Weights of a small GPT-style language model, trained from scratch on English Wikipedia: vocabulary 32000, 32.4M parameters.
Each number is 128 + 24 x the weight over its row's rms, rounded and kept within 0 to 255. Layers, rows and columns count from 0. The size above them is the row's rms in percent of the matrix's.

# layer 12 MLP down (transposed), 512x384, rms 0.0621, rows 444-510, columns 160-191
size [114 104 105 101 108 105  97 112  97 106 100  97  94  96 104  96 106 105  92  96 114  92  87  86  98  95  91 106  95 105 106 100 103  99  85 107 108 100  95 102 102 101 104 103  92 102  98 101  97  90  94  99  93  92 111  92  99  96 106  98 114 103  92 104 100  95  99]
[[112 117  91 119 146 145 106 150 174 160 127  98 105 127 121 170 184 101 149 132 108 108 133 130 119 224  93  68 145 107 129 148]
 [ 99 121 124 125 114 140 118 131 158 119  99 140  92 118 146 110 137 128 105  98 119 131 121 148 135 152 129 165 126 152 117 106]
 [164  98 118 135 117 148 182 141 126 165 158 147 143 147 136 133 165 141 165 133 112  55 111 114  98 135 141 137 168  87  85 125]
 [ 99  95 145 161 103 122 122 134 129  91 161  68 111 154 131 126  88 162 162  90 118  91 121 109 138 132 115 120  96 122 114  72]
 [166  82 131 137 133 124 163 144 112 104 131 152 130 157 154 115 145 122 123 168 127 124 159  91 119 149 134 122 102 127 170 125]
 [100 157 136 131 133 146  99 100 145 153 116 102 132 158 152 198 111 176 126 103 121 170 118 173 132 107 107 147 114  97 129 158]
 [153 162 110 111 103 152 150 122 163 175 148 153 147 104 121 128 158 166 124 138 160 115 114  92 154  91 139 111 137 163 116 113]
 [148 133 141 141 129 186 153 168 136 145 111 145 106  92 153 127 117 137 106 126 127 100 142 143 145  59 164 119 106 120  94 138]
 [135 116 123 116 154 135 125 114 161 159  90 115 144 110  72 114 125 131 102  83 154 129  96 133 118 125 129 151 153  99 179 156]
 [ 94 128 120 137 135 139 151 151 133  87 171 114 143 162 132 118 103 123 145 100 132 136 119 157 107 137 129  70 158 134 123 183]
 [108 128 146 119 126 155 141 117 180 142  94 122 163 126 166 102 125 134 145  83 104 154 168 130 144 144 109 133 172 145  87 154]
 [146  98 126 120 136 170 147 142 105  97 127 105 164 138 158 136 153  87 110 120 108 139 116  80 137 106 120 110 134  89 174 145]
 [146 137 117 161 135 109 104  77 134 130 109 133 137 134 134 145 115  87 118  91 105  68 117 115 157 137 106 152 109 110  89 131]
 [133 142  98 150 119 102 143 123 124 155 131 157 206 142 148 163 152 171 138 148 129 112 118 114  99 133 119  80 116 116 111 109]
 [103 130 127 175 153 117 133 140 139 135 107 115 149 147  92 110 156 130 176 155 142 124 145 142 132 124  85 127 129 159 127 132]
 [172  89 106 137  77 124 141 123 119 154 135 150 139 137 136 182 106 159  94 129 103 113 137 126 120 135 111 131 144 133 159  70]
 [ 80 123 123 129 121  99 136 105 138 121 128 148 101  94 142 132  85 158 109 123  90 137  70 105 142 135 111 121 152 131 106 175]
 [134 150 118 159 125 146 126 140 136 129 141 125 128  82 135 151 122 150 133 110 128 134 142 151 123 123 155 135 164  73 143 137]
 [106 135 152 106 144 117  90 159 133  89 136 153 104 165 131 129 138 129 122 162 124 153 152 123 106 145 108 144 161 130 125 124]
 [ 84 164 146 130 171 133 122 140 123 139 126 115  78 154  96 104 119 133 108 117 145 147 120 177 147 156  94 130 132 149 135 126]
 [148 117 111  99 119 100 145 187 118 142 159 122  76 125 122 138 152 135 119 128 148 173 110 120 156 118 116 130 148 104 174 172]
 [114 120 117  94 113 162 159 149 105  88 101 124 139 124 130 140 122  89 153 142 106 127 138 144 162 151 132 114  95 132 118 150]
 [129 125 100 108 104 117 133 100 165 136 163 102 150 137 111 149 155 149 137 134 125 155 129 140  90 115 136  93 115 100 147 115]
 [118 145 137 116 106 154 121 118 105 106 141 128 133 157 154 119  80 103 164  57  87 129  77 110 141 146 120 121  99 157 139 113]
 [130 101  96  77 243 108 118 136 161 166 158 100  98 137 114 140 128 113  96 156  88 134 142 130 141 119 151 113 145 100 142 184]
 [118 134 156 159 131  90 157 124 133 110 116  85 141 119 107 146 102  83 138 133 125 133 155 130 151 152  96 161 168 148 113 112]
 [138 135 130 119 162 123 110 158  97 132 151 124 147 117 106 107 169 132 137 132 122 140 155 111 121 123 137 133 126 135 123 109]
 [119 121 151 146 139 124 160 151 116  94 158 158  80 127 194 120 102 127 162 139 111 146 143 123 119  97 148 104 139 138 152 131]
 [130 148 111  93 134 109 119 123 121 172 147 127 108 125 158 113 135 110 106 122 146  64 160 163 112  90 143 159 120 158 101 155]
 [130 179 144 128 148 117 128 110 137 122 146 128 112 140 123 109 109 111 133 139 141 129 104 131 164 133 131 120 117 112 136 142]
 [119  81 161 132 164 116 115 133  98 138  75 119  90 115 136 148 141 130 114 128 150 143 107 137 131 118  83  96 130 158 168  96]
 [127 121 124 144 119  80 141  98 124 119 130  81 138 109 122 144  96 111 103 135 118 154 122 115 150 136 118 147 107 157 157  91]
 [113 137 139 149 130 137 128 126 127 127 142  95  90  58 121 145 108 153 134 118 106 144 127 103 163  85 121  85 146 115 146 125]
 [145  68 145 149 121 130 106 114 170 128 137 126 147  77 157 123 171 182 153 137 111 175 148 142 104 104 157  80 185 129 145 140]
 [103 128 122 138 149 107 134 121 149 101 121 139 143 127 139 125  70 169 111  96 105 145  90 133 163 102 155 137 123 149 108 154]
 [139 137 155 130 132 118 105 109 155 129  96  96 120 150 128 175 148 123  78 137  88 127 147 151 155 121 166 163 108 104 105 111]
 [122  98 146 167 162 120 144 153 126 101 134 142 115 117 147 132  80 138 112 112 119 121 141 143 141 130 134 134  83 162  95 111]
 [131 162 136 142 143 118 120 130 134 137 172 134 134 147 119 109  99 118 130 153 117 125 165 162 159 116 153 132 122 129  98 103]
 [163  88 138 147 131 103 153 100 117 115  73 133 145 116 134 171 142 145 118 158 127  89 133 161 121  89 117  57 156 121 167 123]
 [116 109 140 127 142 116 145 116 112 118 124 153 124 132 168 144 147 146 146 120 142 137 109 170 144 153 154 133  90 115 153 114]
 [154 116 158 169 118 105 132  79  60 117 134 146  95 134 127 122 111  80 147 135  99 133 133 146 127 156 162 150 113 155 146 127]
 [142 128 111  81 112 113 166 137 110 116 100  74 143 139 121 137 145 120 107 117 124 118 142 147 157 142 130 137 182 134 108 109]
 [129 138 134 112 128 151 152 153 137 151 143 131 122 135 118 114 186 132 173 136 143 100  92 141 150 123 122 131 131  97  73 120]
 [151 131 111 137 138 158 118  87 137 129 126 141 113 116 170  92 103 131 161  92  94 142  96 154 140 142 112 165 161 100 154 140]
 [144 128 116 151 137 100  94  98 125 116 151   3 116 105 148 115 123 125  55 118 141 120 133 144 127  90 143 159 162 154  88 125]
 [153 141 158  89  88 146 118 119 167 159 134 178  72 126  97 132 122 114 106 142 121 133 136 112 104 118 154 163 104 117 104 150]
 [119 181 135 193 146  87 111 101 105 140 118 116 166 114 129 145  95 120  91 146 125 133 125 133 138 112 132 107 128  87 109 121]
 [ 95 153 120 176 132  87 128 159  95  98 148 109  85 174 130 115 104  91 102 126 166 127 121 138 128 141 153 121 135 149 145 168]
 [122 103  75 121 128 141 124  90 157 199 131 134 124 143 155 124 114 151  97 113  89 113  97 106 132 122 132  91 158 122 155 157]
 [135 109 126 117 126 158 111 141 123 126 103 146 130 126 123 150 105 123 142 132  86 112 119 120 106 140 154 123 147 119 160 113]
 [140  92 129 148  96 156 137 120 106 133 146 121 131 150 134 107 177  99 146  97 130  91 108 127 111 121 121  84 115 144 147 138]
 [146 111 105 156  89 167 130 100 153 114 104 128 157 139 138  83 132 106 130  76 124 103  91 115 127  99  94 154  83  93  98 161]
 [121 132 142 123 132 130 129 123 126 124 106 122 137 133 123 103 151 158  92 118 101 119 100  97 180 133 145 133 147 111 113 125]
 [ 90 130 125 141 138 134 147 118 139 147 127 101 152 132 118  98 116 139 129 120 157 132 141 133 141 128 130 116 151  94 126 158]
 [120 138  83 183 114 123 172 121 112 160 132  85 120 151 132 125 135 101 118 126 122 132 157 120 128 130 156 105 160  86  93 104]
 [175 149 153 123 143 121 114 112  99 126 153 167 120 162 119 123 147 140 125 136 115 101 136 108 135 142 107 140  75 163 100 140]
 [145 125 148 161 119 150 183 166 149  92 129  71 105  99 108 124 173 116 109 136 130 121 132 160 121 107 124 136 124 161 154  78]
 [130 105 147 171 106 151 129 117 134 143 131 118 175 157 137 168 110 111 102 155 116  89 162 175 119 156 158 140 118 118 116 118]
 [151 138  92 121 117 103 108 150 116 148 124 105  82 170 136 146  95 130  99 134 142 134 101 120  95 156 145 144 145 159  91 130]
 [138  96  97 108 121 169 136 132 140 177  53 150 138 133 120 141  95 117 110 128 155 134 113 140 129 123 118 124 111 120 151 159]
 [135 125 101 135 136 113 130 106 158 120 113 137 145 182  80 132 162 128 117 114 109  93 158 134 131  91 103 111 139 179 133 103]
 [118 157 161 158 135 136 139 164 166 152 162 147 127 130 173 136  93 174 170 106 123 127 121 167 114 125  90 156 141 148 116 147]
 [ 99 129 144  99 122 158 138 124 120 148 116 110 129 122 165  98 106 102 134 146 101 163 137 162 164 141 128 113 130 119 147 118]
 [178 140  84 178  99 116  97 138 125 129 148 134 137 103 190 145 168 125 141 139 153  85 121 134 154 126 112 149 132 125 126 145]
 [146 147 130 137 125 100 129 154 150 150  96  95 115 132 101 107 162 130 167 131 152 105 121 165 162 132 143 108 128 139 113 155]
 [116  98 145 139 107  94 139 112 128 120 115 136 123 119  74 120 136  76 112 108 149 114 114 190 135 100 128 135 135 136 113 101]
 [128  87 104 151  91 138 133  92 106 115 136 179 104 135 136 118  61 121 119 137 129 110 127 136 163 123 159 102 129 101 126 138]]
# layer 12 MLP gate, 512x384, rms 0.0752, rows 445-511, columns 160-191
size [ 96  94 100 102 101 104 101 110  98  93  99  98 106  98 104  98 103 101 106 105  97  96 104 103  99  98 101  98  99  96  96 105  94 102  98  90 102  95  99  94 102  99 105  91 102  96 105 100  90  92 103  89  96  93  96 102  98 104 106 109 100 100  99 100  99 103  95]
[[123 141 121 152 131 133 123 147 116 142 116 114 168 146 123 161 107  95 102 140 161 124 102 149 140  98 152 178 121 114 165  98]
 [ 95 175  99  96 137 111 151 148 143 115 158 149 126 118 104 103 137 118 146 122 132 145 149 180  99 118 130 159 129 123 133 175]
 [164 161 144 132 133 188 123 140 152 178 119 110 139 119 126 106 131  63 112 138 178 113 115 155 106  49  97 126  94 141 155 133]
 [120 123 164 107 148 103 125 114 150 120 134 155 129 135 113  98 121 171 122 144 129 105 148 134 143 131 126 121 120 144 101  99]
 [149 148 103  98 136 141 121 130  73 125 127 119 119 108 129  86  87 113 126 127 126  84 176 113 124 118 145  81 163 160 154 140]
 [151 120 161  97 130 129 139 110 129  96 133 144  84 104 109 140 128  76 137 127  87 109 112 142 136 118 104 180  82 128 117 146]
 [127 162 114 152 159  95  90 136 124 111 150 179  98 161 140 106 159  84 150  90 161 145 140 129 106 165 152 142 120 126 173  67]
 [108 150 141 133 123 116 112  54 117 134 103  91 136 102 140 123 102 123 144 108 155 138 110 165 132 157 115 155 106 133 110 114]
 [131 158 140 131 136 123 148 139 111  96 172 138 148 140  99 135 102 125  50 161 147  93 126 101 140 147 137 129 157 128 111 121]
 [ 90 102 130 159  80 136 115  80 139 107 159 152  82 128 150 128 100 122 151 156 100 155 118 136 148 136 127 150 111 156 129 122]
 [141 141 164 134 146 179 152 132 130 162 132  91 117 119  63 146 113 133 111 159 100 126 120  91 129 123  87 111 112 184  65 119]
 [131 100  98 101 148 182 190 154 174 128 102 124 134 129 129  92 137 127 132  94 162 169 103 105  97 116 138 108 146 116 114 110]
 [149 101 133 144 141 128 153  88 130  86 121 118  85 163 135 140 144 105 125 149 123 116  92 156 127 110 157 121 131 110 165 123]
 [117 184 104 144 148 186 133 127 110 143 105 140 159  89 125 139 130 107 143  74 152 125 119 146 146 129 107 145 151 149 120 151]
 [141  94 119 128 111  70 123 124 105 123 116 130 108 127  95 162 129 116 111  92  97 118  52 181 129 119 131 183 151 105 159 120]
 [128  84 157 138 128 141 154 106 155 152 134 121 124 119  86 154 103 131 112 119 106 140 135 111 109 170 100 147 111 150 116 120]
 [153 133 130 157  73 139  91 168 114 119 131 134 108 120 179 123 160 122  62 114 141 129 110  65 127 148 108 123 119 122 113 120]
 [153 137 161 156 114 153 173 100 126 106 110 164 136 142 137 143 151 132 114 102 113 125 138  71 119 127 128 146  94 150 134 102]
 [110 113 127 126  93 157 124 114 150 168  89 131 136 104  83 163 147 109 146 129 160 123 136 141 153 161 115  92 131 154 109 128]
 [143 101 138 136 129 112  93 154  80 120 143  99 142  94 118 124 135 124 123 122 146 108 150 129 134 168 121 117 106  84 123 126]
 [124 127  97 143 129 145 169 119 101 136 137 128 106  82 118  59  96 125 129 138 128 107 167 120 116  91  83 131 136 175 175 153]
 [147 122 145 143 153 116 173  93  88 135 163 130 125 123 153 123 128 171 149 134 124 130 146 147 169  86 151 123 124 110 131 101]
 [ 96 149 152 142 170 107 141 144 123  83 138 146 134 170 145 134 122 103 161  99 135 159  94 152 121 103  98  87 128 110 160 117]
 [113 110 100 148 191 135 118 112 121 106 104 128 142 155 156 109 133 138 131 128 108 133 133 116 144 130 129 119 162 123 160 131]
 [104 110  83 144 127 129 128 136 150 135 144 102 128 133 159 104  53 203 132 133 110 159  85 120 125 102 171 150 133  87  87 147]
 [159 147 147 114 152 132 103 129 107 166 111 153 138 166  75 121 133 158 146 149 177  98 105 127 154 103 126 112 119  99 114 135]
 [175 156 118 148 168 160  90 117 108 143 200 139 146 115 152 116 133  98 145 101 145 152 119 129 164 132 152 125 135 107 127 145]
 [ 82 136 121 127  95 114 154 136 120  94 119 135 133 112 173 133 110 126 111 105 121 176 159 173 140 101 140  89 101 149 160 127]
 [ 86 148 125 113 103 140 168 137  83 100 174  95  87  92 138 132 118 122 128 144 118 140 144 121 125 130 151 152 136 109 160 136]
 [101 142 169 139  81 147 162  97 130 181 163 119 103 171 167 133 105 143 125 152 131 128 148 134 144 166 130  99 157 122  95  98]
 [132 140 116 132 133 116 143 154 113 102 105 140 135 113 136 140 154 116 130 151 149  94 141 161 148 155 179  92 109  92 152 117]
 [132 134 141 127 140 106 121 161 157 152 100 116 141 184 118 133 123 122 150 145 137 120 110  77 139 107  89 124 135 120 102 126]
 [151 151 203 167 116 145 137 150 116 125 145 135 106 101 169 117 118 128 147 136 129 141 139  98 110 115 106 139  74  99 151 137]
 [121  72 130 158 115 176  84 133 136 109 154 147 136 162 134 153 135 104 139  91 198  88  93 194 119 107 161 132 152 113 155  72]
 [114 138 107 146 140 190 114 188  86 148 146 112 125 132 116 116 113 134 138 121 112 107 139 105 128 151 143  97 133  95 117 114]
 [121 104 166 142 151 124 124 104 117  92 195 137 113 141 141 111 135 135 124 186 129 128 141 153  98  68 149 144 114 104 160 145]
 [137 121  87 121  84 117 163  97 108 164 114 151  82 124 136 121 122 117 122 149 128 110 108 125 135 153 137 130 158 133 105 107]
 [128  97 146  96 102  98 147 142 142 152 130 112 150 126 152 155 152 175 140 131 154 104 104 132 115  89 102 131 146  96 108  97]
 [ 87 123  69 136  88 154  86 103 125 137 167 146 113 148 104 116 140 110 111 131 131  85 101 109 133 147 115 169 129 164  51 128]
 [120 110 127 155  98 158  82  86 129 116 124  80 108 143  96 102 135  86 105 124  97 133 115 148 152 118 160 152 131 138 145 151]
 [147 100 107 110 164 111 132 111 124 169 166 138 129  74 131 140 152 156  98 139 142 125 129 114 141 135 170 144 130  93 100 170]
 [138 166 106 136 149 134 124  87 142 134 107 182 149 117 108 134 104 152 143 131 128 140 130 147 159 165 140 155  82 100  99 119]
 [127 148 151  98 170 122 134 160 111 132 146 123 144 136 133 144 122  94  93 108 146 132 111 117 124 147 127 165 100 113 158 117]
 [114  84 125 127 133 154 181 131 118 109 117 180 133 139 105 114 101 101 139 164 114  97  60 120 182 133 120 132  90 184 130 141]
 [132 158  67 143 158 162 132 124 175  91  96 114 130 131  86 158 108 106 112 130 122 124  92 170 134 148  70 123 124  79 152  84]
 [114 112 138 126 115 151 115 140  89 136 120 116  94 139 116 180 110 134 120 171 126 148 113 144  96  94 152 150 113 139 113  90]
 [143 140 166 185  84 108 121 147 124 144 149  68 121 114 127  85 130  80 107 130 135 110 122 125 177 130 133 153 157 153 100 150]
 [144 165 127  98 121 150 121 132  97 135 119  96 103 140  98 110 123 162 131 114 145  88 137 127 121 125 131 158 115  83 161  81]
 [125 150 108 146 143 112 150 110 102 151 121 140 189  95 201  96 132 120 172 121 131  81 134 121 134 148 170 157 139  75 126 122]
 [129 118 122  95 103 106 109 129 141 114 131 153 121 135 106 125 114 113 110 138 156 118 125 136 134 102 104 132 126 116 121 101]
 [ 87 124 132 125 164 101 134 144 122 154 146 168 138 158  85 134 116 150 111 125 105 101 148 120 106 151 100 130 155 128 153 149]
 [ 73 117 171 130  85 159 103 117 145 134 107 151  95 129 104 110 132 151 155 165 142 139  70 157  96 107 109 102 124  80 116 120]
 [122 136 119 123 108 116 122 123 100 139 136 127  90 110 159 126 114 160 152 134 127 107 100 146 156 133 152 146 108 152 110 132]
 [115  97 111 154 160 113 101 140 159 111 113 152 113  79 100 110 133 150 188 104 117 112  96  92 128 119  93 118  96 101 128 133]
 [121 114 135 153 127 118 158 128 130 132 136 125 139 135 128 105  97 119 135  96 119 127 144 149 114 107 128 123 117 149 138 142]
 [112 117  87 117 126 122 140 120 168 101 121 138 106 135 108 161 168  74 205 144 130 125 125  72 154 128  96 143 130 127 128 135]
 [ 76 145  98 145 115 120  96 164 124 138 134 146 116 142 131 124 124 170 128 130 147 127 107 140  91 153 151 120 160  76 151  96]
 [149 107 123 133 144 109 129 123 148  83 106 152 121 120 148 147  96 109 145 105 197 109 113 129 176  86  69 125 124 139 150 126]
 [118 136 107 124  95 145 136  81 105 112 127 158 129 115 108 103 124 163 172 171 108 134 125 112 119  77 105 166 178 128 145 105]
 [132 119 124 125 154 115 118 122 103 122 127 102 102 114 139  84 114  55 126 130 161 136 134 144 133 103 143 102 143 110 113 144]
 [ 95 131 119 129 115 120 135  56 130 150 134 104 128 113 117 148 109 142 116 124 152 113 126  99 157 142 125 156 127 137 177 180]
 [123  98 127 152 108 122  87 125 128 141  99 113 110 120 150 119  87 163 120 133 121 121 124 142 158 199 148 125 115 150 163 144]
 [131 129 114 126 160 126 137 135 108 102 155 117 109 153 129 128 152 126 150 130 124 133  88 172 145 136 153 107 128 119 137 101]
 [107  96  78 135 121 118 120 147 143 116 104 120 140 125  85 110 133 133 122  96 149 143 125  25 115  91 143 121 153 136 111 136]
 [125 110 122 165 115 127 125  99 122 128 124 149 144 149  95 118 137 127 138 119  88 102 118 111 109 127 116 120 124 164 122 127]
 [133 123 101 122 142 103  83 143 141 166  66 120 116  96 123 143 167 118 187 146 134 162 129 144 137 131 138 144 130 124 187 137]
 [147 130 115 174 186 175 127 141 143 110 127  91 107 107 137 153 115 158 140 119 116 165 139 119 114 157 152 117 177 108 118 113]]
# layer 12 MLP up, 512x384, rms 0.0799, rows 445-510, columns 160-191
size [100 107 101 102 105 103 117  98 105  91  95  95  99 103 101  98 106  95 103 105 102  94  95 105  93 101 107  99 101  99  97  96  99 100  96 104  96 100 100  96  98 107  99  97 101 104  98  93  95  90  97  91  96 109  98 101  90 104  97 109 108  93 101  96  97 102]
[[107 154 158  85 109 140 136 134 135  99 162 129 131  60 151 175 127 134 122 144 133 116 139 136 133 132 104 155 129 123 145  88]
 [102 158  93 148  80 125 177 131 123  72 171 135 151 122 123  89 168 161 128 107 133 136 112 158 123 122 152 132 139 165 136  89]
 [104  83 126  98  92 127 113 162 118 142 135 150 156 125 120 106 154 141 148 108 172 154 175 133 151 132 128 126 150 156 105 139]
 [170 136 118 124 150  91 177 131 114 129 134 140 141 130 152 143 116 123 115 139 145 155 114 130 110  95 143 131 132 137 133 132]
 [149 139 131 136 155 105 153 114  92 147 157 126 130 126 134 173 100 157 159 134 134 109 100 144 118 127 102 172 159 165 133 177]
 [103  97 150 144 135 125 102 146  91  86  96 141 133 145 143 142 167 135 174 112 123 138 125 129 122 111 108 138 150 122 123 159]
 [131 116 171  98 152 168 116  83 148 122  95 144 116 106 136 133 114 110 117 136 131 118  66 178 133 132 126 144 121  97  93 137]
 [148 125 150 132 133 142 102 164 113 138 112 149 102 169 158 147  97 100 138 111 118 116 126 141 130 156 128 112 159 119 102  82]
 [109 127 144  86 115 161 137 133 139  69 142 103 137  91 183 118  95 129 180 125 156 132 122 140 146 166 127 106 122  93 173 124]
 [149 106 166 142 153 125 115 114 117 148 162 149  94  79 141  89  94 151 144 128 104 139 106 114 164 137 104 179  83 136 113 120]
 [107 145 136 121 125 120 148 153 148 140  92 113 132 124 132 136 107 142 114 151 102 124 148 123 147 106 133 152 148 134 136 148]
 [149 101 120  90 126 136 128 121 105 127 138 126 161 111 153 144 148 122  96 141 133 124 100 123 146 169 110 161 142 139 137 149]
 [151 136 129  67 143 129 155 118 131 138 110 108 129 107 134 125 131  70  98 159 142  70 170 144 176 169 123 137 117 114 147 132]
 [ 61 161  85 158 124 112 143 132 146 143 164 111  79 140 108 136 103 122 133 112  89 130 143 102 106 104 150 137 124 110 151 143]
 [ 78 139 133 141 114 111 128  78 164 141 106 117 143 119 111 114 136 125 141 167  87 141 165 106 105 163 152 123 137 140  97 111]
 [114  92 122 110 155 167 125 120 161  81 118 132  89 121 127  83 137 115 154 138 135 157 133 113 129 117 133 163  93 138 121 103]
 [108  96 162 128 150 126 134 108 122 159 120  88 116 128 119  98 113 125 135 148 125 132 128 121 123 164 148 136  91 121 160 166]
 [130 128 123 130 121 138 138 113  74 129 158 148  78  98 135 101 125 157 108 138 120  87 165  98 122 119 163 131 119 150  65 111]
 [129 164 138 137 141  87 131  89 135 107  78 159 117  96 133 140  92 142 110 112 140 116 121  99 197 131 119 125 127 118 119 138]
 [153 114 132 108 144 150 115  83 182 176 136 118 101 151 191 118 114 126 167 117 124 106 125  51 109 114 108 142 141 177 121 143]
 [128 153  86 164 151  92  88 163 146 119 125  91 124 125 101  89 139 133 146  86 126 121 121 121 122  88 132 112 101 132 137  70]
 [147 163 150 120 140 147 134 139  69 145  76 146  95 124 124 144 151 150 110 160 128 103 149 123 133 129 156 188 150 161 140 117]
 [111  87 129 113 132 120  94 134 113 147 176 166 102 155 166 188 151 170 108 124 146 117 164 111 122 115 118 138 108 165 132 117]
 [ 96 162 141 130 154 162 113 129 131 194 154 146 155 119 120 145 130 146 113 135 175  86 125 102 119 170 111 149 174 124 124 105]
 [150 141 141 137 197 141 102 101  88 143 138 123 134 109 105 132  72 118 141 118 167 145 131 121  75 122 131 106  90 142 154  60]
 [167  92 125  82 142  78 113 115 132 149 146 139 114 133 125 138 105 112 116 117 155 155 154 144 118 125 138 135 117 161 111 154]
 [ 99  88 104 130 109  85 117 179 153 114 129 125 161 116 114 132 125 153  96 154 114 113 102 112 106 147 100  99 146 153 114 129]
 [120  85 153 133 125 147 135 125 127  94 121  94 145 117 120 152 138 119  89 111 125 155 100  82 143 104 135 150 102 149 158 144]
 [126 131 100 126 149 107 130 100 149 162 156 148 111 116 138  94 134 122 101  80 117 147 141  83 190 145  88 111 134 126 122 109]
 [131 157 137 109 134  99 144 121  69 122 103  82  86 100  99 116 137 111 123 160  90 138 114 129 118 132 124 118 148 144 131 109]
 [ 96 133 136 152 136 142 157  98 101 131 151 108 117 127 132 106 119 161 110 138 134 121  98 159 148  83 117 123 105 100 107 139]
 [113 131 105 154 121 124 120 160  88 152 128 141  92 112 131 110 121 138  96 123 154 114  96 133 103 105 152 134 129 114 100 157]
 [148 116 165 147 130 122 193 101 144  67 147 160  93 162 125 119 114  90  97 135 117 136  97 124 148 140 143 140 158 116 140 108]
 [156  91 124 107 128 135 114 143 180 153 113 179 124 105 100 111 107 120 164 131 169 106 112 156 150 135 102 118 139 139 142 117]
 [107 118 137 105 120 144 118 126 111 115 153 152 152 141 126 163 154 110 119 137 147 140 115 133 111 162 114 125 134 140 136 167]
 [113 101 153 140 116  92 154 102 144  97 130 144 111  86 137 112 154  82 102  99 127 132 131 169 167 127 167  79  88 117 139  90]
 [115 135 135  72 127 133 134 142 106 136 111 124 103 118 130 145 161 135 133  82  90 117 130 179 117 137 107 120 131 139  94 157]
 [115 183 102 135 151 139 115 129 126 131  95 125 143 116 118 136 129 138 122 123 123 137 151 135 115 126 180 125 128 158 141 144]
 [100 131 158  82 116 118 140 138 143 170 154 143 136 142  93 142  92 101 168 130 130 168 149 126 102 129 149 138 119 154 111  87]
 [104 155 120 156 129 113 136 127 140 118 103  94 142 137 124 118 107 168  79 133 101 125 135 123  95 118 150 110 137 138 105  71]
 [142 113 147 127 106 136 110  80 168 146 112 103 135 109 171 111 153 129 102 125 122 180 118  95 154 145 119 128 166 107 121 141]
 [122 102 101  95 137  90 133 160 128 132 149 117 130 151 149 112 118 147 163  94 113 157  64 158 144 157 135 153 113 104 175 103]
 [121 127 101 118 120  84 162 125 178 114 160 153 133 177 111 126 145 113 137  72 152  85 136 122 139 129 119 122  69 135 149 114]
 [105 124 138 133 119 163 199 175 141 127 131 163  87 154 159 149 127 180 114 123 140 114 141  98 155 111 110 142 110 128  99  99]
 [118 128 139 124 152 166 135 136 108 112 109  97 163 125 109 122 110 101 114 125 168  51 152 143 125 141 122  84 138 121 131  94]
 [126 125 128  93 124  96  99 158 166 127 106 145 114 157 153 112  98 125 131 102  92 124 157 126 137 109  95 116 136 143  94 116]
 [122 127 132 156 158 166  98 104  85 124 130 109 144 108 140 123 135 185  95 108  86 151 112 118  91 139 138  81 128 100 127  89]
 [151 107 102 134 119 139 121 139 175 125 124 117  99  99 144 101  97 106 108 143 119 104 140 125 151 122 110 132 130 131  94 101]
 [100  88 171 149 104 113 129 147 131  98 177 142  82  99 131 141 133 109 119 128 173 115 111 112 181 177 151 127 133 157 120 117]
 [122 113 109 115 151 132 103  58 125 149 122  97 111 133 142 104 122 137 153 141 120 159 145 126 164  80 166 113 108 104 106 111]
 [106 124 134 135 158  69 135 121 110 151 114 118 137 140 119 129 127 101 161 115 124 173 141 136  85 108 144 121 107 201 141 165]
 [123 158 144 122  80 116 155 110 164 144  91 106 101 105 152 124  85 105 138 119 163 139 221 134 140 136 157 146 102  78 166 121]
 [100 122 108 102 139 121 123 121 107 130 118 156 153 122 138  99 111 102 132 149  91 130  91 123 120 102 132 156  93 138 110  81]
 [111 157 107 122 137 118 152 106 147 174 135 130 140 153 133 125 130 112 106 156 128 170 119 170 104 134 103  92 177 168 111 134]
 [128 149 120 127 118  97 168 115 186 118 116 101 157 132 135 116 108 145 155 114 103 159 123 156 111  78 149 115 137 115 156  90]
 [142 117 138 110 164 152 147 119 111 179 177 147 166 117 145 153  76 151 126 144 128 140 165 126 138 111 123 107 155 119 118 116]
 [102 149 127 115 144 154 118 132 122 163 115  91 102 149 162 128 145 110 180 139 125 160 111 100 172 115 106 137 157 115 151 119]
 [128 150 135 128 144 127 101 115 138 129 121 129 155 140 124 122 113 142 102 145 158 140 163 125 150 147  87  92 139 128 125  95]
 [ 98 132 142 104 132 131 146 117 124 112 108 141 155 123 136 126 118 117 111 155 111  91 157 110  93 136 151 102 104 123 141 147]
 [105  85 191 158  92 139 133  87 164 148 148 108 108 127 131 143  96 100 129 144 139 162 118  82 123 129 160 124 131 115 162 148]
 [143 132 116 112 117 127  95 109 149 137 138 152 146 112  60 106 146 121 174 146  90  94  98 169 106 129  93 155 121 119 144 151]
 [140 120 174 139 137 118 151 153 154 132 157 131 138 157 140 107 175 137 149 144 120 100 142  90  95 108 118 116 145  93 121 148]
 [116 117 148 128 139 111 124 142 136 133 170 106 109 141 138 117 121 120 175 138 126  75 123 106 142 110  95  73 111 154 183 135]
 [136 132 101 139 104 140 138 140 174 142 167 119 104 126 144 167 106 150 137 119 106 127 121 112 135  93 106  88 104 108 153 119]
 [ 87 112 122 146 164  95 144  94  81 129 122 144 129 133  92 123 132  75 149 153 119 120 165  70 137 130 142 117 146 116 111 118]
 [129 119 189 151 125  96 118 108 171 162 110 111 139  98  99 133 165 119 140 145 136  98 117 113 112 107 118 120 123 155 125  93]]